Part of a small language model's weights: width 384.
Each number is 128 + 32 x the weight over the matrix's rms, rounded and kept within 0 to 255. Layers, rows and columns count from 0.

# layer 15 MLP up, 2304x384, rms 0.0659, rows 1319-1390, columns 288-383
[[216 134 127 164 168 113 107 154 145 204 145 126 173 127 109 127 140 106 144 134 139 114 133  59 166 136 170 131 128 141 118 155 116 113 132  78 147 155 169 112 149 157 157 151  85 120 195 120 140 135  71 156 142 136 170 132  72 196 124 139 146 119 132 129 118 133 119 126 145 150 142  98 114 116 112 135 150 148 128 116 165 110 186 108 131 191 163 175 157 112  87 106 125 117 125  77]
 [113 134 144 124  88 170 131 123 162  96 115 107 177 151 183 115  89 103  75 107 100 129 109  99 138 110 157 128  90 136 117 113 173 181 114 143 133 100 161  93 106 131 152 166 113  74 130 142 104 143 106 124 126 158 172 110 103 177  98 160 148 110 130 138  89 122 136 139 137 157 155 124 105 155 129  63 185 112 159 156 150 140 159 141 117 100 122 133 173 140 155 110 134  84 100 142]
 [129 114 153 151 110 109 117 190 179 182 197 146  68  81 131  92 141 150 151 124 118  74 147 115 149 151 123 151 113 116 225 110 146 184 179 129 181 113 111 130 138 161  89 113 150 113  94 143 176 126 133 104 116  79 154 100  70  92 177 156 100 140 125 160 110 107 162 177  93 141 160 168 150 160 132 145  77 137 110 174 145  99 137  79 200 167 169  94 123  94 106 141  92  98  63 108]
 [123 115  81 143 165 146 115 110 151 127  56 103 154 133  74 122 139 128  96 163 147 181 135 110 155 125  82 148 149 155 129 153 118  93  87  84 152 152  90 136 117 173 103 130  90 182  90  94 140 138 111  97 103 168  97 157 131 150 152 110 132 133 102 113 162  73 178 120 106 164  75 146 103 174 127  81 157  99 205  35 160 113 113 139  81 139 168 153  86 138 145 117 119 117 140  54]
 [112 183 116 175 100 127 172  83 158  80 124 178 135 180 149 196  91 156 167 103 139  79  98 131 132 136  99 112 142 141 151 165 112 160  97 120 108 162 143 119 133  88 153  24 143 106  45 193 150 163 159 145 132 101 146 119  99  91 173 123 215 131 141 119 105 142 137 225  48 115 109 104 104 152 139 143 158 135 144  29 138 133 131  83 146  84 116 124 104 183  56 101 124 134 200  74]
 [150 157 188 130 132  79 124 126 136 147 173 150 153 153  85 123 121 130 132 140 148 114 143 113 122 157 165 137 112 135 193 122  88 106 116 136 147 100 126 143 171  71 123 144 164 159  71  81  89 128 139 161 136  80 106 118  91 145 169 121 143 155  95 154 108 139  73 140 140 128  69 144 163 102 115 124 135 143  69 116 113 125 182 156 147  75  98 181 181 146 173 129 108 169 112 118]
 [115 171  61  93 121 143 183 149 169 115 109 201 161 191 116 144 179 129  93 114 112 120 117 173 107 120 103 136 109 137 146 133 106  64  86 157 144 159  81 122  77 140  98 134 164 134 118 128 137 203 131 130  99 125 120 154 140 115  95 104  95 145 120 182 117 171 144 104 136 128 149 128 130  67 122 142 141 127  76 188 113 122 115 164 139 144  68 147 175 149 110 124  94 105 145  88]
 [152 123  72  65  73 108 142 100 111 171  92 129 139  97 123 131  95 160 127 171 166 137 189 114 156 142 166 107 163  94 139 116 111 137 121 151 173 176 105 111 152 144 129 138 160 126 149 119  78 155 114 104 137  83 158   8 123 154 114 170 125 142 217 160 105  90  91 195 101 152  81  96 121 155 134  99 103 167  73 121  78 158 148 145 100 187 157 134 118 113 118 154 120 175 173  88]
 [ 59 161  99 114 255 128 160 141 130 115 114 126 149 148 154  97 153 122 153 103 104 116 119 115 162  97 120 108 156 152 127 106 145 119 119  96 156 133 113 150 138 121 135  70 123 110 139  68 163 141 113 115 146 165  81 106 154 114 135 114 126 129  88 149 152 129 121 181 148 100  71  81  94 109 150 162  96 102 175  75 137 163 122 103 131 117 118 107  61 150 174 175  73 118 122 147]
 [ 70 140 168  74 186 135  81 146 110 153  99 158 157  43 149  96 229 107  79  97 118 156 125 104  95 136 107 172 136 122 200 109 109 113 148  96 175  98  77  26 132  94 160 147  86 108  52 132 125 172 109 113 121 134  63 148 111  37 115 166 154  83 172 120 127 139  64 149 133 179 136 140 142 144 151 120 203  85  86 128 146 161 112  25 146 117 185 122  95 121 152  72 135  67 115  90]
 [116 150 172 140 158 135 127  25 127 111 200 158 127  84 168 142  98 136 112 134 155  96 129 198 126 144 147 140  99 121 172 176 105 164  74 138 128 139 174 145 132 114 138 128 137 206 127 129 140 148  82 163 113 143 127 135 144 184  93 119 144 170 102 146 114 141 115 123  97 193 100 135 143  67  94 100 173 119 117 113 134  75 109 184 144 110 101 112 133 166 146 109 151 113 141 132]
 [157  95 145 117 126 149 132 137 112  98  92 112 117  89 100  88 107 116 146 111 119 120 147 143 116 144  94 180 118  84 131 131 133 205 181 135 115 173 127 133 124 146  65  98  79 101 137 135  63 157 107 175 188 104 127 171 107 118 170 173 125 143  94  93 133 130 209 108  80 122 135 151  75  77  58 113 143 158 155  86 119 124 163 126  74 160 159 110 100 142 220  60 166  92 125 184]
 [115  57 197 121 163 122  57  78 147 172 141 106 152 112 150 123 108 123  88 103 138  86 123 125 133 137 145 133 127  92  96 121  92 194 157 162 179 206 120 144 103 130  79 125 136 148 150 149 146 136  88 147 135 138  60  78 149  91 114 145 135  90 132 110  81  82 119 118 141 154 157 128 103 136 131 142 144 144 120 119 122 128 180  82 167 164 103  84 115 175 102 149 108 125 144 129]
 [113  57 190 135 153  70 106  79 163 110  93 107 117 133 105  91 163 105 192 108 106 121 158 128 212 119 126  75 146 102 136  87 109  81 140 134 166 145 116 154 162 137 126 165 186 129  71 124 134  88 178 150  98 156 122  97 134 132 170 146 118 160 172  42 184 109 162 143 126 131 149  40  94 181 111  77 136 155 152 120 211 139 103 100 150  85 112 121 193 204 210 182 151 132 152 143]
 [101 152  98 103  45  92 118 123  84  81 105 107 124 175  75 101 122 163 114 136 120 117  82 144 178 158 124 106 168 181 131 123 116 101 153 163 116 131 169 108 136 117 192  74  96 142 160  92 128 168  95  91 106 152 124  19 100  33  65 138 163  99 178 148 169 170  97 130 127 122 137 109 148 113 147 130 115 205 161 142 126 152 162 165 100 155  91  78 133 129 110 178 128  89 153 128]
 [132 133  61 113 115 100 155 152 137 149 123 113 102 174 152 145 137  80 184 149  87  63 139 104 114  94 117  79 112  62 134 119 160  73  80 171 161 109 139 144 137 116 126 136 120 153  88 136 163 111 102 150 109  77  73 140 110 106 116 127 156 117 119 142 114 153 116 100 137 166  96 134 158 142 152 168 150 160 115 112 144 124 136 132 104 155  57 149 108 131  98 149 175 134  87 160]
 [ 82 120 125 134 198 109  54  91 119 107  92 146  89  57 120 111  67  78 175 150  74 147 137 131 121 106 191 179 109 121 164  21 112  89 147 155  75 169  84 113 161 215 195 155 135 101 138  86 165 162 115 112  74  65  65 124 106 124 147 121  84  88  78  32 146 135  97 133  89  75  89 116 125 135 149 151 138 108  99 130 151 145 135  42 107 108 151 132 149 101 199 151  62 134 137 125]
 [ 73 129 129 110 150 142 112 168 114 102 176  94 132 110 104 242 116 154 161 105  47 153 132 138 139 132 134 183  66 143 124 174 117 133 172 122 125 112 129 125 188 127 103 121 149  79 163 146 115 159  88 102 122 115 136 125 147 127 113  90 144 164 143 139 127 135 172  86 130 133 131 139 129 116 184 129 147  69 132 164  85 161 121 115 116  95 152 105  73 151 142 140  64 110 152 145]
 [140 116 179 109 140 127 121 130 149 129 121 103  44 188 146  82  76 135 139 136 119 130 221 100 164 110  83 122  96 111  88  85  98 131 147 172 135 138  93 123 142  99 115  95 118 107 134  93 161 145 142  75 182  84  84 140 177 130  92  96 108  89 162  94 137 144 109  88 160 152  75 153 164 135 145 121 149 123  92 146 154 145 145 146 145 135 155 127 123 143 158 196 170 150 143 115]
 [ 97 136 120 132 115 118 157 134 110 124  67 125 156 163 151 107  96 118 169 208 107 157 118 157 159 129 102 199 119 134 117  84 130 159 120 105 146 130 120 131 141 120 156 152 108 143 143 126 179 153 140 121 137 166  56 133 135  92 111 171 187 158 117 118 118 114 140 132 181 105 110 129 118 140 136 167 110  86 137 128 139 100 150 133 144 190 155 110 161 134 118 102 130 162  92 135]
 [107  86 125 104 119 108 120  99  74  89  72 152  99 152 113 163 121 121 125  88 108 111  82 114 157 112  66  82  94 131 173 136 123 108 133 175  99 161 155 160 200 137 121 158 117 102 152 142 205 155 152 119 145  71 103 178 149 109 137 148 159 142 103  90 116 146  75  74 215  58 146 173 142 134 122 134 137 126  71  70 114 132 151 148  88 100  78 101 131  94  94 152 164  77 131 157]
 [132 118 147 146 103 116 102 143 115 161 142 115 183 119  67 169 138  91 126  97  91 129 150 153 157 166 112 161 131 114 140 121 112 130 140 159 158  92 168  61 183 103 115 120 124 120  83 140 168 144 132 139 127 104 113 151 146 126 105 184 159 103  87 184 142 170  70 112 141 117 145 135 144 150 180 163 120  94 102 117 152 138 106 165 130 113  97 131 156 118 123 126 102 154 114 174]
 [165 160 144 194 132 133 144 146 151 131 143  90 186  33 188  37  90  80 108 116  79 118 119  99 129 144 116 132 180 133  59 165 108 151 119 175 143 127  85 103  90  98 143 126 143 132 138 137 117 111 155 147 157 185 122 112 100 171  92 122  97 134 153  84 127 152  83 179  80  63 136  84 117 138  96 112 111  94  89  61 117 106 113  99 157 121 135 188 144 186 130 176 168 108 192  67]
 [146 115 111 121 191 148  68 124 114 150 170 138 150 103 107 159 146 108 162 167 116 149 156 133 116 116 123 134 184 141 104 136 148 152 152 116 124 113 126 148 136 158 126 155 142 117 136 123 107 180 146 111 131 127 147  68 133 129 148 170 146  63 144  61 134 153 106 129 175 123 149 164 169 135 147  96 110  98 126 161  91 112 195 153 130 107 124 176 136 130  92 100 206  61 152 115]
 [107 146 135 117  97 100  88 126 159 100 139 136  84  75 138 135 128 110 133 109  58  89 199 176 136 173  94 144  69 136 107 112 131  93 132  81 126 101 109  93  87 179 173 176  63 139  70 129 132 123 101 170 131 132 110 130 128 163 115 138 164 107 139 118  84 129 150  81 109 105 160 167 106 173 114 143 137 191 150 142 110 120 170 134 100 153 113 139 118 136 124 112 122 124 147  80]
 [117 138 137  85  97 113 174 175 130 154 121  93 150  90 147 166 147 129 158 129 108  98 165 114 105 106 157 121 127 113 175 118 194 140 159 121 141 115 143 115 156 149 125 127 129 125  65 131  86 161 129 142 120  55 163 133 149 122 141 166 199 109 129 126 119 123 121 113 115  98 144 170 116  80 109 160 129 139 193 124 102  52 165  99 152 106 171 107 133 140 125  75 118 140 120 122]
 [105 157  88 156 119 172 154  98 179 151 120 152 174 174  85 151  97 158 131 123 114 166 167 104  93 195 104 100  75 175  90 145 176 120 138 124 149 170 125 109  58 119 104 121 149 119  85 151  83 115 179 127 179 132  95 127  78  60 172 149 124 127  78 137  92 176 134 176 162 125 103 154  73  32 143 114  73 115 115 174 148 121 144 123 104  93 152 112  98 141 168  86 202  83 116 136]
 [159 112 134 201  92 172 100 156 107 187 131  91 111 120 115 191 145 126  86 129 136 126 121 110  79  99 172  92 137  97 119 110 104  77 131  96 143  97 152 114 139 177 111  92 163 155 109 124  81 112  50 138 116 139 139 126 112 172 186  74 106 126 132 107 129 195 133 117 146  90 124 133 166 160 141 158  89  69 142 131 100  99 140 164 144 108 142 140 163 181 104 128 181 154 134 135]
 [102 121  85 125 126 162 199 148 106 119 133 121 150  77 125 114 126 147 103 103  92 124 140 153 132 115 167  93 160 195 100 130 128 116 168  97 134  36 122 147 119  61 124  97  75 130 146 117  94 149  24 120  85 144  92 115 181  83 120 117 161 147 130 121  78 107 163 119  80 114 102 121 132  95 101 148 134 155 180 145 168  75  41 137 111 103 149 149 142 103 188 132 132 159  90  75]
 [147 116 132 116  98 102 144  87 116 157 129 132 158 144 104 130 139 177 119 156  98 150 132 172  80 122 130 111  87 156 136  84 132 106 164 134  50 128  90 136  87 165 120 131 157 128 112  92  92 130  93 117 139 141 112 116 174 130 157 128  93 124 140 155 107 146  96  59 124  77  92 125  80 145 163 103 131 161 150 167 149 134  82 134 135 133 146 154 147 100 134 137 156 170 179 111]
 [133 158 130 133  86 141 100 127 118  91 116 141 114 177 135 111 205 114 142  72 103  81 101  81 131 133 140 156 198 150  63 190 112 132  87 125  60 107  70 152 144 112 159 132 175 129 187  96 100 134 138 166 157 138 113 131 134 132 102 104 134 156 140 114 127 153 123 105 155 175 165  79 119 145  81 103  84 147 127 151  93 115  80 138  83 116 160 157 167 164 170 185  82 143 100 119]
 [133  86 118  69  91  79 145 114 143 128 114 127  59 168 140 126 139 145  87 110  94 108 162 141  61 123 130 169 121 116 123 126 133 108 148 105 145 118  95 174 109 105 126 157 122 154 104 182 180 113  29 148 132 152 113 118 117 112 128 131 130  96 152 149 180 135 102  87 115 134 119 150 107 157 134 111 125 110 146 155 149 173 127 163 161 164 101 145 142 122  80 110 129  91 140 139]
 [123 164 112 150 147  83 162 172 131 150 102 108 132 162 126 109 113 134 120 143 114 151 123  90 158  95  95 141 132 147 116 106 177 130 138 145 113 131 117 127 103 148  98 153 114  99 135 159 155  93 157 100 156 159  94 130 166 121 106  93 140  93  90 110 106 173 125 118 138  98 176 130 132 136 166 168 159 166 116  85 161 127 119 139 164 153  84 104 147 125 130 123 123 102 110 166]
 [143 122 126 129 158 177 104  95 155 148 126 137 153 123 149  92  84 123 128 158  67  83 182   7  94 142 149 110 130 140  64  92 147 129 138 151 122 125 134 121 119 109  55 105 132 150 133 133 142  81 109  97  95  19 137 116 141  96  68  89 153 149 118 156 125 138  97 132 120 127  77 123  81  47 126 138 101 132 124  76 135 134 158 118 122  79 149  91 138 117 140 166 107 165  81 123]
 [187 101 112 108 153 129 101 116 132 128 124 121 176 126 119 134 133 111 114 141 132 138 153 125 105 117 139 130 154 125  99 136 113 120 106 157  92  32 139 137 125 149 136 131 131 139 132 105 131 135 145 123 107 113 137 108 192  99 104 146 166  92 138 109 138 159 119 133 144 162 130 112 139 117 137 106 169 156 160 171 118 121 167  91  95 152 162  97 103  91 154  66  77 114 122 105]
 [123 126  93 119 166 132  84  92 110 145 139 100  75 120 138 166 209 124 118 165 168 158 109 126 144 138 132  94 115 124 131 129 129 164 110 124  89 143  97 143  88  68 126 119 110 133 141 168 130 100 101 114 127 200  57 153 146  92  81 118 122 170 107 166 118 114 192 168 113 142 129 160 139 136  57 124 162 152 131 165 137 198 149 191 129  80 201 135  66 144 124 120 114 139 137 177]
 [121 142  85 128  81 125 104 166 132  99 164 145 102 127 117 151 233 143  90 124 188  75 116   1 137  72 166 145  23 108 113 123 240  98 174 164  88 116 124  99  81 113  81  92 102  94 160 143 141 165 174 116  99 149 145  50 137  68 154 116 117 125 122 100  98 141 134  77 118 184 142 154 129 135  66 154  85 177 186 128 117 166 103 107 120 135 110 111 151  97 116 110 154 178 149  85]
 [165 109 165 125 135 138  93 129 177 145 147 123  96 103 150  74 140 106 123 150 121 116 141 182 102 114  66  65 157 111 150 111 162 152 115 193 102 130 130 118 145 122 136 100 153 226 149 164 121 158 149 181 113 107  89  30 104 130 131 112 149 117 143 134 106 154 150  88 127 140 142 126 123 203 122  80 127  93 137  87 145 131 114 170  51 116 190 159  98 154 115 174 175 116 154  88]
 [ 85 138  77 167 147 148 175  81  81 151 101 149 137 120 148  81 112 112 109 116  83 136 129 141 125  91 109 106  83 132 119 211 101 146 108 131 125  84 123 116 103 120 144 125 157 112 122 148 171 136 171 144 162 153 128 104  94 160 140 142  77 122 161 156 118 104 171 127 120 170 104 113  77 111 149  99 128  49 142 136 121 121 100  91 127  99 106 163 112 124 111 139 193 118 105 135]
 [113 151 161 123 120 132 113 163 100  79 141 103 124 113  93 121 162 164 114 125 104  58 143 148  74 159 143 113 188 124 131  98 133 171  91 189 173 153 148 118 112 150 143  99 164 115 153 162 185 120 121  94 128 144 130 147 123 115  92 220 101 181 132 141  90 100  92  98 115 110 109 113 175  64 163 154 169 147 170  85 172  71 121 170 180 162 137  64 147 122  71 111 187 131 175 177]
 [167 157 124 119 116 111 112 127 124 123 171 135 107 186  86 160 136 103 124  80  79 141 130 108 138  84 254 115  76 101  95  88  96 119 135 168 161 136 119  95 107 114 110 139 105 148 181 134 146 146 141 160 166  90  53  96 229 136 112  96  63 162 171 100  70 115 112 123  59 132 169 148 128 140 165 122 193 144 114 156 113  96 161 144  85 158  88 102 138 191 105 133 157 160 164 166]
 [132 107 105 115 184 158 148 123 137 125 117 174 123 156 183 134 142 130 156  92 104 125 147 125  97 166  92 150 174 126 218 137  83 119  92 144  24 112 147 124 135 113 132 156 132 173 166 121 134 175  40 150 123  51  95 204 109 180 139 186  93  67 127 128 120  94 151  98 143 177 132 191 163 160  77 182 162  53 110 140  96 184 152 173 189 173 114 136 171 106 143 104 115  84 117 112]
 [142 150 199 185 168 129 131 149 111 121 177 120 139 148  99 133 101 188 170 182 146 161 103  60 112 112 176 163 104 196 156 129 108 168 145 127 124 115 130 180 183 120 134 135 113 151 121  95 155 148 128 111 118 108 168  79 142 122 114 143 106 180  95 144 164 151 119 176  72 105 191 124  92  77 114 120 133 112 147 123 145 121 141 115 176 123 198 164 155 175 167 106 168 155  85 124]
 [133 104 163  83 151 178 124 152 133  96  93 130 125 112 129 139 138 187 109  58  62 110 133 145 121 162 119 157 137 161  93 130 141  91 111 130 179 132 140 142 122 170 151 136 147 136  86 133 154 129 124 205 165 104  95  87 128 181 140 139  85 149 106 171 122 131 142 133 126 109  98 158  84 148 114  75 176  98 112 115 167 156 145 134 122  95 139  57  98 183 104  98  92  97 136 120]
 [166  71 105 143 133 148  91 105 146 110 111 118 143  84 155 104  71 140 102 105 194 127  90  95 105 136 121 140 123 109 136 154 129 178  86 169  83 134 128 145 156 154  49 130 139 126 127 134  76 112 153 137 118  83 116 125 134 160  95 115 112 135 125  99 137 120 141  91  86 169 130 177 203 149 141 108 130 147 130 147 120 164 163 167 102 125 158 134 123 133 123 103 101 125 175 116]
 [156 190  89 143 206 175 148  87 144 157 133 123  99 112 122 118 164  76 142  70 140 128 120 115  70  67 117 130 128 117 155  91 137  82  65 129 164 130 124 125  99 167  95  60 104 177 122  99 151  93 162 114 142 113  82 100 161 167 105  24 110 118  39 103 163 117 112 125 142 114  93 136 127 173 144  74 205 129 114 174 160  65 120 123 158 146  65 109  54 180 150 133 146 169 165 193]
 [114 170 159 114 214 137 242  94 113 205 129 133 101 153 167 205 149  82  95  96 203 171  78 131 116 112  93 116  87  69  79 171 128  94 123 117 118  82 112 119 149  87 106  68 140 160 138 120 153 137 129 131 170 102 137 131  92 125 136 132 199 145  87 119 159 127 165 171 164 117 120 109 129  92  73 156 207 151  48 106 152  98 116  71  89 100 191 167  73 141 140 178 171 162 191 184]
 [ 87 110  57  98 151  98 133 157 156 141 131  89 179 118 101 175  91  88  85 122 116 117 135  69 129 106 217 152 119 151 176 107 131 104  92 126 133 147 117  98  95 133  88 101  52 145 153 157  52  88 148 141 184 117 146 119  69 153  95 119 164 110 117 116  90 126 140 172 130 114 148 115 176 110 141 167 121 140 145 133  89 126  84 208 114 118 143  95  25 100  97 122 147  78  93 131]
 [139 116 111 144 111 124 144 166 114 127 104 147 180 158 128  62 163 135  46 114 100  95 170 142 113 151 125 157  91 107  85 130 164 153  45 160 116 147 114 164 124  83 136  53  97 168 105  99 132 158 148 185  78 122 152 129 170 106  94 121 148  48 170 137  64 145 190 116 128 104 137 155 161 110 110 112 136 133 159 130 115 193 164  66 134 150 104  87  94 111 145 133 120 109  89 180]
 [154  76  88 101 110  62 124 135 123 159 140 160  96 159 133 115 161 138 139 154 119 132 110 152  93 129 155 147 113  82 161 113 143 147 137 111 105 175 140 133 115 121  86 116 119  73 116 115 152 134 144 141 140 107 132  99  80 136 148 145  93 138 107  86 136 132 112 101 120  93 120 104 112 145 140 145 140 121 125 157 172 134 152 114 174 183 101 138 127 148 180 187 131 127 144  73]
 [152 155  96 130 155 122 147 161 106 106 156 118 161  97 181 122 126  90 116 169 114 120 152  92 134 175 127 175  96 104 173 151 115 191 127 184  97 147 152  80  84 201 114 122 127 127 187  89 117  57 177  97 160  55 135 213 144 192 128 102 124 144 106 135 130 174 130 136 168 140 122 122 142 131 118  97 111 122 103 149 139 161  41 127 100 167 129 139 132 105 135 110  75  89  85 116]
 [135 118 101 134 103 120 110 137  79 149 148  63 133 139  93 191 176 154  69  45 140 147 155 113   8 126 137 143  98 128  96 126  66  95 147 164 137 190 125 144 152 133 129 156 100 137 140 137 109 147 119  96 132 142 118 140 149 128 132  88  85 149 141 131 116 138 116  92 120 180 186 151 148  95 150 168  94 148 142 166  66 133  85 152 145 100 107  79 144  92 106 147 147 124 123 200]
 [107 151 123 180 183  80 150 130 164 167 149 147  98 126 166 129 105 130  33  94 163 139 119 170 174 133  90 185 117 127 191 170 126 106 123  80 159 181 163 131 120 128  94  60 125 143 114  12  54 143 144 106 142  69 129  18 189  71 104 126 125 130  62  74 116 108 107 118 160 147 111 168 178 132 151  61  96 178 136  72 114 126  83 116 123  91 161 123 158 137 195  90 108 123  72 131]
 [147  73 202 100  83 124 125 165 123 114 108 113  91 103 186 159 149 126  58 137 139 176 144 154 130 161 147 141 138 175 105  94 151 161  97  92 109 128 155 120 205  63 119 121 103 113 132 203  94 137 139  76 180  80 123 107 152 129  98  43 124 109  82  90  77 141 150 121  75 122 133 147 142 165 140  89 105 131  76 194  82 140 109 146 124 144  89 127  94 153  95  78 255 127 114 132]
 [147 176  81  71  87 149 229 124 163 117 176 123 124  37 101 104 128 177   0 171 118  52 198 150 150 140 127 210 102  97 120 147 141 147 101 109 158 156 140 132 190 191  93 168 102 137 154 134 173 220 141 115 106 126  96 170 106 160 123 107 132  87 116 115 166 137 138 148 139 103 132 171 113 149 103 140  61 119  70 136 143 133  97 151 130 168  80  97  57 122 122 206 117 116 135 146]
 [128 136 162  85 126 135 150 102 152 140 157 139 133 112 115 134 150 113 107  80 137 164 109 145 114 136 143  92 149 105 124  87 110 163 168 187 127  93 126  81  78 150  95 111  59 104 114 159  95 176 168 108 125 135 153 146 110 160 144 151 176 162 104 179  91 219 140  97 164  96 148 124 148 125 135 155 105 216  97  80  77 101 149  69  95 130 104  96 136 154 112 232  80 134 176 158]
 [ 77 170  92 139  98 111 118  62 105 133 185 126  99 114 182 121 104 184  87 107 155 135  93 138 157 150 165 118 170  93 191 115  57 142 169 144 142 151 105 122  78  96  51 139 107  80 156  95  89 106  68 133 111  90  91  80 145  77 109  86 163 135 144 117 114 127 173 118 134  70 132 134  71 167  87 141 117 188  99 136 134 156 147  76  68 111 150 125 118 134 132 117 105 163 155  90]
 [129 147 157 122 125 157 138  85 154 115 118 117  43  88 170 104 185 186  97  79 109 123 119 145  95  99 119 109  87 130 115 100 116 153 126 117 123  54 122 146 123 132 171 170 118 138 129 114 164 132 143 114 100 123 125 136 114 129 103 152 108 127 130 139 131 113 120  94  86 160 129 108 114 101  76 120 113  40 130  97 104 184 138  97 126  96 166 129 126 119 115 104  72 136 141 148]
 [ 85 155 162 177 166 135 126 129  90 152 109 117 116 140 149 175 146  89 160 188 153 153 116 159 140  91 185 106 124  82 134 117 117 136 113 152 133 165 127 109 122 151 110 127 156 176  95 140 129 197 108 143 166 195 153  92 143  83  89 122  46  66 122 123 159 160 138 142 192 177 140  63 199 145 144 151 179 134 117 113  87 136 158 107 107 138 148 168 105 149  99 166  92  78 141 107]
 [130 149 150 112 113 105 160 191 137 110 114 134  92 136 110 139 119  77  74 114 107 118 105 187  76  89  90 102 150 201 159 109 109 164 174 176 151 165  95 167 106 139 106 150 168 138 133 126 155 126  65 152 169 119 129 148  86 163 134 144 145 108 130 103 110 132 109  93 136 114  97 175  96 118 127  78 105  93  60 108  89  82  97 148 115 117  71 135 158 134 148 108 156 125 106 163]
 [180 145 118 111  86 135 152 130 124  98 173 122 137 117 147 197 174  90 105 166 154 144  79 169 138 151 135 104 144 109  87 140 136 124 152 122 162 109  95 121 159 171 135 108 117 117 130  96 154  74  87 161 110 154 101  91 129 211 143 203 142  96  92 111 176  79 175 113 139 154 175  91 133 116 142 152 161 115 139 131 142 105  82 101 120 135 142 152 128 170 143 113  88  99 119 105]
 [171 168 129  99 198  98 141 163 109  93  77 122 186 122 156 164 116 154 125 112 159 134  90 139  26 108 151 133  89 183 104  80 164 136 108 160 136  59 167  96  92 168 180 158  80  88 109  63  99  96 147 156 151 168 141 186 176  61 142 125 176 171 149 119 163 130 115  95  94  85  84  95 128 141 149 164 145 127 151  80 135 132 107  99 125  82 148 117 115 112 139 122  99 166 133 101]
 [106 171 137  99 127 108 143 120  92 195 173 111  85 111 129  98  81 122 202 134 124  74 164 126 126 193 123 173 144 140 104 148 115 139 135  97  96  62  84 129 119  96  95  55 100 132 184  93 155 109 105 120 222 126  95 159  89 142 198 181 138  92 127 113 150 122  89 141  73 123 125 172 167 142 185 140  97 154 106 168 108  88 111 152 134  79 131  85  92 137  94 125 107 132  73  91]
 [176  82 116 111 139 130 151 120 119 133  95 180  81 106 125 150 142 132  94 119 170 144  89  86  98 144 158 141 176 142 121  96 161  80 147 137 106 147 160 113 162  96 110 188 158 102 156 146 158 158 143 128  95  70 148 145 166  89 108 144  79 134 140  86 128 138  71 122  91 103 135 148 159 145 136 111 174 176 111 124 159  59 135 107  98 122  23 134 120 153  84  97 192  64  74 141]
 [126 124 144 143 201 164 117 146  84 134  80 136 149 139 123 131 172  55 106 135 182 144 136  41 121 153 111 180 123 171 139 138 107  85 127 162 163 137 130 136 102 159 149 132  76 111 137 132 123 113 108 119 120  64 164 177  92 122  86 134 172 130 109  90 130 165 153 113  90 146 132 203 155 137 108 221 119  80  90 163 113 101 102 140 106 131 142 153  83 148  79  80 200 115 149 115]
 [140  61 163 184 114  91 176 110 160 114 128 146 129 114 171 120 230 114 153 123 130 128  84 145  90 139 142 150 137 144 101  94 120  89 142 173 156 130 135 151 176 116  92 102 129  91 147 169  82 138 120 112  96  72  97  92 107 127  86 206 159 154  90  98 122 128 168 164 167 164 164 166 132 130 175 176 115 191 154 181 161 141 114 141  55  85 130 100 153 151  89 144 137  79 105  65]
 [121 139 124  98 159  64 195 184 146  80 144 146 165  92 128  99 158 135  59 197  91  82 116 145 109  86 129  85 126 140 129 113  54  92 142 106 137  40  82 105  91  96  89 137  73 109  68 191 138  81 132 162 135 102 149 153 165 138 168 199 121 134 131 141 162 125  94 137  86 135 148  92 103 140 106  45 164 165 166 164 142 119  97 201  89 138 109 158 149 123 124 109 177 130 141 108]
 [156 125 170 121 166  84  80  60 150 140 185 102 111 114 117  70  90 205 156 105  90  45 120 173 191 111 130 121 114 121  99 118  99 144 128 133 163 136 183 136  98 123 129 117 155  78 116  45  93 117 131 130  89  93 153 121 129 166 138 123 185 151 107 147 113 106 172 115 137 168 124 126 127  97 138 127 110  65 135  96 106 115  77  98 143  92  88 121 165  95 113 143  81 138 156 126]
 [131 139 130 111 130  74 145 172 100 115  99 138 172 160  60 134 151 140 135 148 178 114 117 142 130 120 142 123 149 149 190 107 178 107 116 114 120 126 151 114 144 152 110 158 132 172 164 125  72 110 164 143 119 138 102 188 119  84 147 136 103  95 112 102 126  76 113 128 141 104  61 118  98 151 167 130 116 110 120 123 131 100 152 132 182 102  93 112 144 118 113 128 147 143 139 132]
 [173 142 108  82 125 144 135  88 112 160  86 146 138 162 135 152  92  61 130 117 169 118 135 138  17 144 158 153 204 255 130  86 167 144 126  59 172 136 126 150 178  73 110 156 195 123 145 133 168 222 140 185 195  21 140 164 144 142 174 157 119  96 150 158 138 121  90 129 187 135 184 168 118 128 139 131 106 109 118  50 199 133 121 127   3  98 105 163 180 229 149 156 121 153 106 106]
 [145 100 121 140 183 107 105 155 198  89 113 136  98 104  96 121 155 177  72  96 124 115 119 113 117  98 120 144 148 112 120 123 148 170 122 167 142 150  91 116 145 126 182 194 120 122 146 134 183 134 179 121 165 130 119 130 160  75  93  68  79 135 161 131 116 103 132 135 140  91 114 128  94 100 189  85 151 181 133 110 107 139 132 130 113  78 104 182 146 190 131 129 160  60 137  98]
 [142 136  94 163 116 103 172 109 128 105 106 165  46 113 105  51  96 146 119 109 137 188 141  59 118 151  87  98  81 133  81  96 124 109 104 168 117 160 155 188 156 128 148 126 157 131  96 104 141 113 175 162 157 118 108  61 158 132 104 129  59  92 110 128 173 120  97 129  94 154 137 151  98  75 105 149 125 105 111 121 109 114  89  88 181 120 148 212 148 160 152 109 158 127 143 148]]